From a checkpoint of a small transformer trained on Wikipedia.
Architecture: LayerNorm before each block, no biases in attention or MLP, tied embeddings, normalized queries and keys, capped logits.
Each number is 50 + 10 x the weight over its row's rms, rounded and kept within 0 to 99. Layers, rows and columns count from 0. The size before them is the row's rms in percent of the matrix's.

# layer 5 MLP up, 640x160, rms 0.159, rows 404-425, columns 0-159
080:54 37 41 55 46 57 54 52 52 55 38 54 37 46 53 36 51 53 56 26 62 64 49 72 48 29 50 49 59 50 26 52 39 55 47 65 47 69 52 68 54 38 49 52 33 50 42 49 48 42 58 73 30 57 47 48 43 56 39 43 50 52 72 61 30 62 47 53 48 69 70 56 49 56 38 28 62 53 43 51 54 58 45 64 45 58 36 50 40 53 61 40 65 58 53 57 43 52 60 53 41 49 43 40 60 61 48 51 39 61 50 36 60 48 52 70 44 45 37 42 55 45 44 57 44 50 37 59 37 42 67 48 52 56 55 50 38 54 50 59 52 48 39 73 40 59 49 57 64 63 41 24 53 57 46 57 62 53 49 53
104:63 51 51 48 37 52 52 56 57 40 35 29 37 47 41 52 63 49 56 34 48 57 55 55 48 51 58 39 53 52 35 54 50 50 55 45 48 60 45 52 62 42 32 55 58 65 57 53 53 45 65 57 48 49 67 72 60 61 49 42 57 59 39 43 44 42 76 54 55 52 64 51 63 31 55 50 54 48 52 36 51 40 50 58 54 35 41 75 36 28 45 51 66 68 45 51 54 54 41 57 49 57 55 26 46 57 48 58 71 30 41 45 57 40 70 59 59 59 40 42 42 50 53 54 65 57 56 58 32 43 45 38 47 33 45 48 32 49 58 35 55 60 49 72 63 39 51 45 50 33 48 51 50 38 37 67 46 45 54 49
086:51 57 33 43 55 55 44 51 50 48 46 49 34 60 54 50 58 63 51 46 41 57 36 72 48 43 39 56 66 45 28 47 31 46 39 50 47 54 50 81 47 47 45 53 34 45 58 36 62 57 64 63 37 55 45 59 43 66 51 56 49 50 51 61 38 47 49 46 61 58 71 58 56 52 41 42 55 49 33 42 24 50 39 48 38 58 33 44 59 60 67 48 36 55 33 61 43 66 69 52 34 48 43 53 48 47 45 37 59 33 49 41 44 54 53 50 49 58 57 64 52 49 37 68 42 43 43 66 49 41 61 57 48 55 62 46 56 58 51 46 40 38 44 58 55 68 43 61 65 62 47 26 39 52 55 60 58 50 50 42
079:48 63 45 52 38 50 51 67 46 46 49 43 48 62 64 43 47 51 73 41 43 55 44 69 55 40 48 37 55 54 38 40 40 52 46 56 50 59 46 52 45 35 40 71 46 51 55 39 46 48 52 74 24 57 40 45 66 32 35 55 44 57 65 65 30 60 53 58 49 59 59 56 56 53 62 37 53 54 46 36 41 44 48 72 54 50 41 39 51 59 64 28 42 66 48 42 32 47 47 53 53 45 50 41 56 52 49 44 54 49 43 34 48 61 56 55 41 44 55 41 55 44 50 58 77 50 41 52 44 44 43 55 73 41 51 44 45 50 54 44 43 17 57 72 58 63 24 51 54 51 58 58 52 54 50 44 51 59 48 54
103:53 45 51 61 61 55 44 44 46 53 64 39 37 38 33 37 49 55 48 51 49 40 38 61 43 65 52 62 62 55 68 39 63 57 53 50 41 38 42 55 42 55 42 65 45 48 75 57 41 53 63 51 41 40 42 53 40 38 53 34 52 43 48 39 41 42 52 57 34 40 52 59 48 35 73 43 56 47 62 55 64 47 47 66 63 35 43 49 34 59 66 52 62 44 74 43 55 56 51 54 51 49 58 34 43 52 36 40 32 33 52 54 64 38 51 56 46 46 61 39 43 55 50 77 61 58 39 67 52 55 33 57 52 48 33 54 31 48 45 44 40 52 27 62 50 36 50 58 53 43 52 49 61 43 63 46 62 49 49 61
102:36 51 58 69 52 61 48 46 41 55 42 48 41 47 46 43 54 37 60 51 29 51 64 54 28 36 51 45 59 64 52 51 38 63 73 43 46 48 41 35 54 55 55 70 57 44 59 35 52 64 65 59 21 54 48 52 66 44 36 50 61 53 48 69 43 47 57 45 57 38 54 56 52 44 27 39 49 50 55 49 44 62 40 49 35 53 42 55 41 58 58 42 51 63 63 37 36 58 51 44 56 53 52 56 47 61 63 67 49 28 44 42 52 50 36 78 48 69 62 25 53 45 36 53 51 53 47 66 56 59 38 59 35 59 53 53 53 57 49 48 43 57 47 50 46 38 38 54 56 46 53 40 61 52 50 59 51 62 35 50
083:55 35 47 55 46 48 45 51 52 68 36 50 51 65 52 51 52 48 57 37 41 61 57 69 43 36 45 53 55 56 52 27 32 47 57 43 60 75 49 53 59 49 62 70 61 59 59 51 53 46 35 71 29 52 42 51 69 58 46 32 66 48 54 53 23 51 34 58 49 53 57 59 51 41 38 36 58 55 64 50 33 58 51 56 51 48 49 51 39 40 59 34 44 45 64 57 31 38 67 59 37 55 55 44 48 65 50 46 50 48 45 42 41 46 54 63 53 45 50 38 58 51 35 64 44 56 44 74 43 45 44 52 54 61 58 47 26 60 57 41 47 39 39 56 47 35 44 60 59 57 52 55 33 42 42 51 55 65 49 55
104:39 33 47 47 58 69 51 46 35 62 56 54 29 46 59 51 44 70 40 33 64 48 57 58 50 63 58 63 34 62 39 53 52 53 47 52 45 46 64 60 40 50 55 48 40 43 48 59 57 46 54 55 51 24 51 48 50 31 50 45 51 64 53 49 41 55 51 53 31 68 56 65 61 41 44 47 57 46 46 47 52 36 59 56 30 47 54 55 61 56 60 54 50 44 60 60 46 84 57 51 47 50 25 53 48 37 52 27 36 64 52 50 44 52 45 54 57 43 47 23 47 67 64 58 35 70 50 44 58 45 47 49 55 47 56 45 48 36 55 49 44 38 39 45 47 46 49 54 29 45 51 41 49 48 44 44 54 65 36 68
104:40 51 53 64 36 52 43 45 58 49 50 49 35 57 42 50 50 60 63 58 18 41 44 67 47 57 35 52 59 53 57 59 50 60 41 53 57 68 36 42 36 43 46 54 53 55 51 41 59 53 54 55 32 51 62 58 44 62 32 56 59 49 63 41 49 47 33 56 36 50 47 64 53 36 61 41 49 45 51 54 52 60 51 48 47 56 18 47 51 72 47 44 40 47 45 44 41 45 60 65 49 35 41 47 39 62 37 46 69 44 48 33 46 49 48 74 67 50 63 47 57 54 48 45 37 33 47 61 44 45 44 58 44 55 66 48 51 41 62 54 39 43 51 61 58 53 50 65 53 39 29 33 45 44 47 71 53 67 37 60
100:45 61 48 65 41 51 68 41 49 63 34 34 52 61 52 50 56 56 58 52 38 67 70 49 42 49 45 37 48 61 58 52 37 54 56 40 49 55 28 52 65 48 42 58 51 50 70 46 57 69 50 62 41 51 61 59 68 55 42 51 49 56 45 58 46 53 57 46 50 37 49 62 48 51 61 34 39 41 36 55 58 48 53 39 55 53 57 79 48 45 67 47 58 60 61 52 29 62 47 45 44 57 45 54 58 71 35 48 51 39 47 47 52 41 38 49 48 65 49 34 43 41 45 50 62 43 50 53 58 31 50 77 48 66 54 53 55 28 42 50 46 48 34 73 61 40 43 51 55 24 49 42 44 41 45 48 42 43 47 40
087:48 60 48 59 40 42 45 56 37 52 55 52 40 44 34 40 49 57 44 50 34 33 36 51 47 41 49 61 53 38 55 38 53 66 45 58 47 51 49 34 49 44 46 70 53 52 54 56 66 28 47 60 40 50 42 64 45 46 52 34 51 46 59 58 42 39 48 53 44 49 51 42 34 52 47 36 68 46 44 49 49 74 34 61 53 64 68 40 54 62 66 51 61 64 59 47 35 40 45 59 44 56 38 55 46 40 62 60 41 40 53 37 41 49 50 53 47 45 55 52 63 46 62 51 57 50 55 60 40 66 48 61 71 35 47 54 62 56 45 48 51 51 56 36 29 55 30 71 63 63 58 54 39 34 35 33 33 58 46 73
104:51 33 48 68 52 55 55 47 42 49 37 33 31 35 62 61 56 44 78 60 54 51 49 51 39 50 48 64 51 46 62 61 43 47 64 53 53 56 37 40 70 47 29 57 34 52 52 50 56 41 56 62 58 55 39 62 60 57 41 31 66 45 43 44 40 49 40 60 58 50 45 45 43 40 46 42 68 37 62 58 42 54 41 58 34 63 56 41 44 54 45 63 57 56 55 67 48 35 38 53 45 59 39 43 68 52 66 52 34 30 44 39 61 39 44 61 56 43 52 60 53 63 45 55 39 68 36 48 48 36 44 47 50 45 45 52 17 59 57 61 49 55 49 49 50 46 44 46 43 53 49 60 46 41 53 73 51 62 54 45
094:48 58 44 46 59 52 72 56 42 57 22 44 43 55 51 53 40 52 50 43 52 60 47 48 56 47 57 40 51 54 55 42 55 47 43 62 37 39 46 59 57 33 46 48 44 62 61 55 59 34 53 62 59 52 35 54 42 31 33 51 62 49 47 63 49 45 52 54 40 53 63 47 49 55 62 64 47 40 62 39 47 63 17 55 68 63 45 41 52 51 57 57 64 54 37 70 57 55 34 46 27 33 38 43 68 38 46 53 44 52 63 35 63 44 57 54 51 53 33 47 41 55 48 46 39 73 53 39 60 54 55 41 50 56 62 42 50 43 49 37 46 30 52 40 56 54 26 43 57 56 65 61 54 57 54 40 48 49 36 63
115:44 44 37 40 50 61 39 47 47 71 29 33 39 45 42 50 59 39 50 51 51 45 65 45 41 50 47 48 59 41 51 52 43 58 47 72 37 51 55 58 49 37 47 53 59 44 55 50 47 49 30 61 47 60 41 58 56 49 48 45 45 48 47 57 44 77 57 52 56 33 49 55 55 59 45 35 51 50 39 51 46 61 63 46 48 66 34 26 53 65 68 52 39 70 42 40 31 49 43 48 30 53 66 50 60 43 66 47 45 59 55 37 62 58 43 58 45 46 31 41 58 43 60 61 62 40 54 67 59 60 51 50 61 47 44 31 51 51 62 47 44 35 55 41 42 55 30 62 65 69 56 47 42 56 59 40 34 57 60 60
107:62 61 52 60 23 56 63 65 44 57 45 46 40 69 66 60 46 51 62 52 53 38 38 66 48 35 53 62 58 39 54 53 45 54 44 53 68 53 43 54 53 46 59 51 61 54 34 54 58 58 48 61 41 46 46 46 35 61 55 38 42 59 76 66 37 59 53 59 48 36 45 57 56 58 60 59 37 63 35 53 50 45 54 38 52 53 38 49 59 63 46 65 45 33 38 63 51 43 57 47 34 50 34 48 37 52 62 42 49 49 40 40 47 45 55 55 42 63 45 50 51 51 40 64 58 68 44 48 54 48 36 43 54 42 51 48 37 32 50 50 62 43 57 39 61 62 57 37 60 33 19 60 76 45 40 38 46 49 52 47
096:54 46 57 61 50 59 63 46 31 46 65 59 47 40 55 54 41 64 60 31 43 43 55 60 38 45 48 41 43 42 58 49 53 50 53 50 45 35 36 60 68 47 39 55 59 55 54 43 57 33 49 56 56 34 42 49 40 46 24 38 67 63 52 50 42 43 60 45 38 63 51 56 48 63 58 49 37 63 76 35 49 51 48 62 41 54 42 48 51 40 42 54 56 49 54 53 47 69 34 47 45 41 38 43 42 53 46 47 41 25 55 57 51 48 32 41 51 67 29 54 62 37 57 55 46 50 46 47 40 27 36 56 60 63 61 42 31 55 46 59 41 41 53 58 56 61 45 42 51 66 54 50 37 47 39 50 64 78 53 55
087:52 49 47 56 39 68 51 50 53 65 34 40 38 55 44 53 46 51 47 33 65 56 50 50 50 45 37 29 66 61 55 43 51 65 38 73 68 60 46 44 41 38 57 55 50 63 38 50 55 70 59 52 46 54 48 68 61 56 48 41 36 52 57 36 43 70 43 44 40 55 58 54 41 57 63 44 62 32 69 66 39 67 39 66 46 48 51 48 52 68 58 42 31 61 40 53 53 61 51 62 55 69 45 38 51 46 59 45 50 45 52 40 66 56 48 56 66 48 39 40 30 74 46 52 60 58 55 54 35 34 44 50 50 50 46 49 47 44 56 39 46 50 54 66 68 59 50 55 63 40 47 43 49 58 39 44 33 50 51 62
091:52 52 48 59 27 48 59 43 44 55 54 64 55 57 49 62 41 44 47 48 39 39 63 54 42 41 34 44 61 47 56 40 48 48 60 54 42 50 62 34 56 54 49 50 64 67 58 53 73 47 63 53 45 42 63 47 58 42 40 36 63 62 64 45 44 42 60 52 42 53 59 51 47 39 34 37 42 47 41 47 21 43 49 68 23 60 65 49 41 36 56 50 52 57 43 51 51 59 49 62 45 51 49 51 48 45 55 52 50 27 33 57 61 55 53 47 75 70 60 53 57 52 47 57 59 66 45 44 53 63 36 67 62 32 69 28 44 36 52 43 56 59 49 47 58 55 35 43 51 42 48 55 57 44 51 65 51 40 34 62
105:38 61 51 60 63 62 64 52 48 60 44 58 52 67 52 42 50 40 64 36 32 45 55 57 41 54 34 66 46 51 58 40 29 51 54 44 52 71 33 45 56 30 27 60 42 59 68 38 52 43 47 61 55 50 69 50 55 49 30 35 64 57 50 54 42 42 49 52 62 60 50 58 56 31 36 32 46 55 56 54 37 50 34 60 39 37 56 34 51 42 52 55 51 45 47 44 38 53 55 68 49 52 40 55 60 59 54 51 54 66 32 39 46 50 51 50 75 54 62 51 56 63 46 49 44 47 50 42 56 48 65 54 61 62 63 46 55 43 63 26 51 41 54 67 53 55 29 42 43 64 62 56 47 53 55 56 52 50 39 45
119:67 46 42 37 44 45 62 51 32 58 52 45 50 55 56 56 47 59 49 57 45 64 50 55 42 41 37 62 51 56 50 45 42 54 42 53 56 53 54 67 62 27 51 50 46 52 64 46 60 56 36 62 33 51 60 59 50 30 44 55 72 49 55 52 46 43 49 49 42 48 46 66 51 59 54 29 53 40 52 42 57 59 19 46 33 51 50 46 48 78 53 51 48 48 47 76 63 65 39 55 24 42 34 45 53 47 46 21 41 62 55 37 53 37 52 58 43 40 53 35 64 45 62 60 40 38 50 51 49 58 49 37 48 41 50 45 61 42 66 48 55 51 43 41 54 63 53 64 53 48 30 45 54 60 48 54 49 63 39 54
095:36 62 49 63 42 51 59 40 36 58 49 47 51 49 62 55 57 56 80 46 54 54 64 55 26 59 48 56 57 58 55 40 49 54 62 56 52 54 36 50 65 46 42 57 65 35 57 38 53 68 51 58 49 54 58 49 50 65 48 42 54 52 52 54 44 54 67 44 45 43 38 62 55 44 51 26 50 41 27 49 43 41 53 44 37 50 53 38 56 59 49 45 44 59 65 52 18 52 40 41 55 51 51 53 62 57 64 51 50 48 54 43 38 44 22 57 38 48 62 43 33 53 57 50 47 55 46 43 74 35 44 56 69 62 66 57 42 42 47 46 38 44 34 57 54 41 40 39 44 30 53 62 39 46 51 54 63 37 38 58
113:40 40 47 64 52 46 53 49 47 43 37 34 53 64 43 55 56 42 56 51 35 50 68 41 39 54 49 57 73 68 55 54 59 50 60 49 36 41 49 31 55 42 43 49 41 67 72 64 45 62 50 65 56 49 37 69 45 51 61 51 55 42 37 70 47 50 41 51 54 58 54 51 44 41 55 49 39 25 48 39 59 61 32 57 32 63 55 52 47 53 52 58 61 48 69 48 58 52 51 68 40 44 58 56 60 57 57 46 55 42 68 45 58 38 39 58 56 50 38 46 33 50 42 54 58 57 55 46 50 43 55 71 53 57 46 49 51 48 53 36 37 57 09 53 47 45 43 37 39 51 59 51 42 42 66 50 41 34 42 42
# layer 5 MLP down (transposed), 640x160, rms 0.14, rows 404-425, columns 0-159
087:64 48 37 46 48 59 54 50 55 44 37 48 48 49 51 49 42 53 40 48 57 57 33 41 63 55 67 50 56 60 51 53 54 41 49 37 56 45 57 49 52 46 49 47 49 44 41 50 47 63 54 65 73 56 36 27 57 54 59 51 57 64 52 67 29 53 53 46 44 56 48 51 49 51 61 76 66 57 55 43 21 49 34 64 44 41 52 42 46 50 57 43 56 69 51 45 46 42 48 45 50 66 51 38 36 27 68 54 43 47 52 57 52 52 45 65 20 42 42 60 34 63 59 75 53 46 48 34 48 46 52 59 50 50 45 49 28 62 67 46 51 55 54 52 51 29 52 49 55 57 47 42 68 39 58 40 42 70 44 43
102:48 49 50 52 58 60 68 47 62 52 34 36 49 54 45 44 59 44 24 70 50 39 58 63 31 39 47 60 45 58 50 52 47 50 55 66 61 59 58 56 42 44 61 55 53 46 65 41 46 51 52 60 46 43 51 38 46 47 37 56 76 55 50 58 45 34 28 53 59 48 44 49 57 63 50 46 57 54 62 55 41 50 62 49 50 33 45 44 39 34 66 50 55 50 46 60 58 48 51 35 44 49 35 34 61 45 26 64 50 55 38 35 52 40 51 52 50 27 63 62 47 69 62 39 56 45 45 48 60 58 68 42 46 38 49 45 38 60 47 45 45 33 52 73 57 65 54 37 52 44 51 39 67 39 42 54 73 50 42 51
088:43 65 36 39 55 57 53 36 64 58 50 46 37 58 36 51 57 48 65 57 44 53 49 53 67 40 51 65 63 57 40 38 47 49 45 47 68 46 58 48 52 39 58 43 52 60 62 59 44 55 50 53 59 39 49 49 59 57 51 41 60 78 69 65 50 55 46 38 53 42 44 55 48 37 61 60 62 57 53 56 32 62 42 45 33 47 37 61 57 47 43 59 65 47 51 66 48 42 60 55 49 54 60 40 39 48 59 54 53 28 39 49 49 50 43 47 47 72 36 42 41 66 37 69 76 57 43 49 60 25 53 46 45 59 48 44 24 56 72 49 43 62 36 60 49 40 42 40 47 48 41 46 43 38 57 42 46 58 62 52
071:57 53 53 46 54 45 45 42 51 58 34 60 53 50 53 52 61 56 58 46 37 58 42 37 20 54 35 57 46 30 50 57 46 64 54 45 45 43 53 58 49 36 44 52 43 42 48 41 48 49 55 78 55 57 60 71 43 34 47 35 68 35 32 62 33 46 63 51 50 60 40 59 49 48 58 37 48 64 53 54 68 51 41 53 53 58 55 50 70 58 44 50 41 49 53 52 42 68 54 63 38 54 39 47 50 40 66 52 60 70 45 48 57 50 35 53 47 38 52 53 49 52 46 71 48 57 49 56 79 57 68 55 49 50 61 54 30 30 58 43 52 54 50 50 52 37 35 54 45 51 35 43 39 27 40 55 47 48 45 68
100:46 41 49 47 65 52 75 44 51 54 30 39 42 47 57 70 42 30 51 51 56 64 40 34 57 65 50 56 50 45 57 49 49 65 48 48 55 55 61 54 49 36 44 36 45 61 63 54 59 54 42 68 57 51 60 46 58 58 38 32 33 62 35 45 56 36 47 55 46 64 52 42 53 64 48 61 43 48 49 61 27 40 65 65 56 58 59 53 66 56 49 49 68 38 29 50 31 50 45 59 49 57 58 46 48 51 48 54 63 46 48 23 40 55 41 44 51 39 51 51 59 37 38 39 47 46 51 52 46 40 61 75 50 46 40 52 51 30 36 50 64 33 45 51 32 59 63 53 49 61 46 58 36 49 41 53 43 46 56 41
105:41 45 51 60 40 51 57 46 44 25 55 34 44 42 48 36 67 36 65 52 47 55 72 54 55 23 35 56 60 51 40 74 65 51 62 32 54 38 58 50 43 34 64 43 39 48 63 52 48 39 58 63 38 46 58 50 64 53 43 68 48 34 62 63 50 38 49 49 49 34 58 28 72 51 49 54 51 48 51 58 36 45 55 50 48 34 43 35 43 54 56 52 28 47 46 52 49 66 47 49 51 55 48 57 63 49 65 58 40 42 51 50 51 52 51 70 46 56 50 51 50 56 39 45 59 30 47 67 46 52 35 48 51 42 41 51 43 65 44 64 41 73 53 46 48 67 45 36 49 54 60 44 52 56 42 56 61 48 46 44
078:64 42 42 46 41 45 43 58 49 65 48 47 54 54 58 43 58 44 49 47 56 49 62 44 65 38 32 49 56 75 58 36 51 47 54 54 54 52 45 55 55 38 30 58 51 57 35 31 51 50 44 93 47 41 59 59 48 58 66 33 54 49 57 55 25 64 60 56 33 38 62 52 64 55 57 42 48 52 43 52 41 60 40 70 42 43 62 44 50 47 45 34 55 55 57 49 53 63 67 46 44 61 33 41 59 51 44 52 31 37 50 46 53 41 43 54 59 43 50 45 57 48 43 68 37 49 40 67 43 58 48 44 44 65 58 55 42 63 32 42 52 44 36 76 48 47 45 50 39 55 44 59 41 57 42 56 52 60 46 52
097:42 48 47 43 57 41 46 51 50 48 42 52 48 51 31 62 50 53 43 52 55 35 60 40 64 44 47 49 40 42 57 55 43 38 74 53 39 50 39 67 41 57 57 45 43 44 44 29 28 48 49 53 60 46 44 46 46 59 55 61 69 47 79 39 55 39 29 55 61 56 61 49 44 45 56 65 49 46 63 48 27 75 51 62 49 39 47 58 47 53 51 49 34 42 40 61 46 39 50 46 62 65 44 56 41 51 70 36 41 54 37 61 47 57 54 55 61 45 51 60 58 54 26 54 53 34 41 63 48 64 55 27 54 55 53 46 58 38 44 58 43 49 37 51 51 37 32 45 58 64 41 51 61 63 40 46 60 45 54 72
103:50 58 48 64 48 45 35 49 40 53 60 30 56 54 43 39 61 63 56 60 43 31 66 41 49 59 34 53 49 52 28 48 41 71 49 40 75 47 38 55 42 51 51 34 40 53 53 63 45 57 46 64 55 36 61 71 49 63 72 47 62 57 67 37 51 43 49 65 53 37 48 41 43 56 55 38 47 50 37 49 48 65 52 54 50 61 53 40 52 47 33 56 52 21 39 44 54 49 62 55 44 41 58 53 63 50 52 59 53 53 57 40 39 47 55 55 67 53 61 53 57 49 56 34 36 34 39 47 46 53 31 41 48 50 55 52 69 43 55 46 38 73 50 44 50 48 41 50 48 39 47 43 50 56 66 65 47 27 40 48
104:43 34 51 48 56 51 61 50 54 56 60 29 48 49 47 54 47 55 48 41 44 48 40 58 56 32 47 47 61 48 53 65 39 54 55 51 67 71 38 63 44 60 52 42 31 49 51 42 45 44 61 49 51 38 61 27 70 55 45 70 76 52 57 47 59 52 59 51 47 42 54 50 41 43 59 61 42 49 54 66 38 67 51 55 37 46 45 32 67 59 48 40 32 26 68 44 54 46 45 42 53 62 56 50 62 59 62 42 54 52 40 33 52 45 56 44 60 45 47 39 48 39 66 46 53 29 35 28 50 62 46 39 53 45 32 62 71 52 59 48 45 40 43 46 41 47 57 34 57 55 61 38 62 64 47 50 63 42 56 54
089:46 33 54 42 39 39 38 48 53 49 58 56 37 61 45 56 46 52 46 49 42 60 41 50 51 46 55 62 41 50 27 39 54 53 53 46 32 51 50 42 54 46 55 46 71 24 42 45 48 61 47 60 54 68 42 52 45 43 52 52 35 42 58 47 49 56 34 41 48 27 72 62 63 30 64 34 64 64 45 49 56 46 47 49 38 42 58 56 36 54 49 49 57 45 51 45 33 55 60 64 47 52 41 60 31 45 43 54 65 61 41 50 51 62 53 41 38 40 41 41 49 44 59 42 64 44 66 59 63 55 57 48 55 53 42 60 80 65 64 62 70 41 52 33 52 65 37 59 36 51 50 49 42 60 49 62 64 50 63 43
108:43 51 49 54 44 52 47 53 32 57 46 59 46 50 56 76 65 42 48 56 48 44 42 47 40 65 59 54 46 44 71 44 46 57 52 41 39 74 46 41 35 38 47 61 44 43 57 45 47 57 63 57 57 53 48 65 64 56 39 38 53 54 52 65 43 50 52 46 65 50 49 50 42 24 47 38 51 48 52 40 41 52 51 50 40 51 47 58 55 50 33 53 33 67 58 61 48 47 51 53 51 67 56 59 54 51 71 40 55 51 51 55 36 56 55 50 44 41 62 48 47 49 42 47 62 52 34 48 53 40 63 48 30 29 25 39 37 47 58 78 58 59 39 43 55 43 38 37 68 70 43 44 41 51 72 45 32 65 60 44
112:61 38 49 75 41 41 37 52 61 61 42 54 51 49 50 33 42 55 63 49 73 67 48 51 52 34 52 61 41 50 56 52 46 72 40 41 55 62 60 52 53 77 54 56 52 52 43 57 60 57 51 56 49 60 35 76 57 56 36 36 40 43 53 40 46 38 56 40 55 41 57 55 56 67 35 46 58 42 46 36 55 64 29 50 38 38 44 51 42 42 38 55 42 29 68 39 51 49 49 55 42 58 65 48 40 54 53 53 36 34 38 75 60 49 48 45 47 67 52 53 53 42 49 53 46 41 53 47 61 56 35 51 64 44 51 41 51 50 43 47 41 69 43 51 34 35 40 59 68 56 55 54 51 48 57 57 51 30 41 53
118:52 54 48 53 54 46 65 50 46 37 41 41 44 47 59 56 66 66 46 32 45 33 51 36 45 47 51 59 43 55 46 44 34 41 63 64 54 59 32 37 61 38 48 38 47 47 42 59 53 61 38 48 54 26 56 61 54 63 53 54 62 61 65 36 54 48 47 62 33 43 56 37 49 32 63 43 51 52 39 59 47 48 46 56 43 47 46 52 47 53 58 40 38 53 54 44 70 75 68 46 48 49 62 60 55 75 52 50 28 63 40 41 46 48 44 61 27 51 53 49 42 46 48 51 47 63 73 62 55 45 36 36 36 55 41 54 41 54 57 45 43 65 49 70 50 35 49 45 53 57 40 68 54 44 71 58 48 50 61 39
110:44 60 49 43 42 66 53 52 74 45 49 80 56 52 62 47 49 30 42 44 25 47 50 40 73 54 51 46 46 59 58 60 47 38 50 55 40 39 65 56 52 42 50 43 48 41 53 42 57 61 67 59 52 51 58 39 34 38 56 57 66 28 42 47 56 30 29 52 46 41 34 46 54 53 68 49 57 76 38 54 53 51 46 50 48 67 57 41 65 67 42 47 64 45 54 42 53 56 47 53 39 44 47 56 62 51 42 47 49 29 38 49 72 56 54 48 52 55 51 39 57 53 40 48 49 37 37 53 59 60 51 52 58 41 54 41 32 50 56 35 58 58 52 40 40 64 53 48 59 55 45 37 60 57 58 48 70 47 55 37
105:58 51 52 39 67 47 67 47 60 52 64 43 46 71 51 57 45 37 47 64 42 45 51 41 45 57 60 35 78 40 37 56 29 51 45 36 62 31 47 37 51 51 42 44 50 43 47 47 29 60 59 50 38 63 65 50 65 60 37 28 60 57 44 55 50 57 54 58 58 61 47 35 56 64 54 23 58 50 66 40 52 38 48 74 33 50 57 64 52 61 42 59 51 45 43 45 54 57 62 47 57 39 47 51 47 55 42 42 67 61 53 62 50 53 50 49 56 53 52 57 46 33 51 45 54 53 62 37 40 53 31 42 48 35 28 42 43 53 57 64 55 44 39 46 50 38 43 44 49 50 45 44 73 56 57 36 54 47 51 51
071:42 65 48 65 54 57 32 44 40 54 54 50 53 36 37 57 58 54 63 62 52 56 55 36 44 54 48 42 49 48 17 48 34 56 59 54 59 39 45 57 44 70 60 50 55 44 73 38 33 50 46 35 46 53 46 45 38 49 45 42 30 54 47 39 66 50 51 46 61 38 48 62 55 60 53 52 56 40 48 58 61 73 53 40 55 65 53 48 35 53 35 69 55 42 54 43 38 47 42 30 55 57 34 52 35 57 43 53 52 54 66 78 65 53 48 50 58 51 49 61 31 58 39 42 54 55 74 49 54 42 52 43 53 42 44 55 57 46 43 46 50 62 74 60 44 58 49 67 48 38 50 43 36 57 50 52 53 48 61 46
092:49 60 50 51 52 55 54 53 51 44 41 56 40 47 41 62 48 43 42 47 57 60 59 52 43 56 50 56 55 69 49 60 41 55 52 52 43 73 55 42 23 46 38 51 62 32 47 54 38 62 54 43 46 49 53 36 44 37 45 57 42 49 50 38 70 73 35 54 57 42 55 67 51 57 70 54 51 62 58 40 54 48 50 47 61 59 42 45 55 32 48 39 37 67 33 33 46 41 48 49 65 55 60 51 45 40 24 64 40 41 56 58 45 60 47 49 54 39 43 43 43 57 62 41 61 46 43 55 58 74 67 39 48 58 54 51 51 35 43 52 58 55 70 45 47 64 58 60 27 53 53 60 43 65 37 37 28 46 40 42
108:43 54 58 62 44 53 45 47 48 49 52 61 46 36 42 41 52 46 46 54 61 55 47 66 50 68 45 80 58 44 70 50 67 37 43 68 46 51 47 52 66 27 52 66 55 36 35 41 49 51 40 56 45 54 47 46 41 53 47 40 45 54 54 62 46 40 39 52 35 67 45 56 62 41 31 46 56 35 45 65 56 65 48 45 52 42 58 62 56 43 42 54 56 43 50 42 60 66 46 69 44 51 39 63 46 32 47 43 26 52 60 38 50 46 44 36 55 41 48 45 70 55 50 58 52 31 35 33 52 51 84 49 54 57 51 47 39 56 59 58 37 54 55 55 51 53 58 43 28 39 57 61 39 47 47 50 52 60 40 50
136:39 68 52 47 51 53 52 44 30 51 65 57 56 56 40 50 48 51 61 59 33 33 57 51 61 52 47 36 40 45 40 49 44 55 43 61 49 53 31 81 51 49 41 35 58 20 53 60 49 45 65 51 19 48 33 39 34 40 34 57 57 62 64 54 46 64 56 46 39 54 56 52 51 75 47 34 43 56 53 49 64 50 59 48 39 56 37 56 63 52 51 55 57 36 54 40 53 51 56 54 63 44 43 60 58 51 57 69 45 64 48 40 49 51 50 41 65 57 57 47 76 37 43 64 41 52 50 38 40 42 52 43 56 44 43 53 66 47 47 40 52 57 49 58 51 49 56 55 69 68 56 45 59 46 58 50 54 34 42 51
097:53 44 56 32 49 45 47 45 45 58 49 42 42 39 54 52 51 50 44 50 50 68 63 47 71 58 50 45 53 60 48 65 52 39 68 41 71 40 41 56 57 46 39 43 38 58 43 54 51 49 55 53 59 54 66 55 70 46 44 42 46 42 43 47 39 53 51 47 60 56 45 53 46 59 38 54 39 29 55 47 57 55 58 47 40 41 71 44 36 49 56 49 40 27 52 44 33 50 37 20 67 50 60 49 40 55 51 46 36 64 40 50 45 52 49 52 38 62 35 47 52 49 70 66 49 57 48 58 45 70 59 35 35 62 61 56 68 43 40 62 42 66 39 46 40 57 67 52 52 55 57 46 42 59 70 52 62 28 55 34
103:47 50 54 33 41 41 49 49 51 40 52 49 40 54 45 61 49 48 44 68 50 47 53 53 70 57 53 46 62 43 48 37 55 46 49 55 54 68 59 48 52 47 35 56 67 45 54 66 38 32 42 44 43 43 54 33 27 44 50 56 51 50 60 36 44 26 67 60 41 41 55 61 51 52 41 53 39 50 48 50 36 40 67 53 43 45 44 70 60 56 42 58 28 48 48 43 33 45 50 52 65 64 45 36 53 68 72 58 50 57 54 61 36 41 50 44 42 67 47 52 52 62 55 66 46 44 48 33 47 34 55 38 43 55 50 53 47 51 54 56 51 57 40 60 44 71 31 49 52 54 68 38 40 58 82 43 58 37 63 40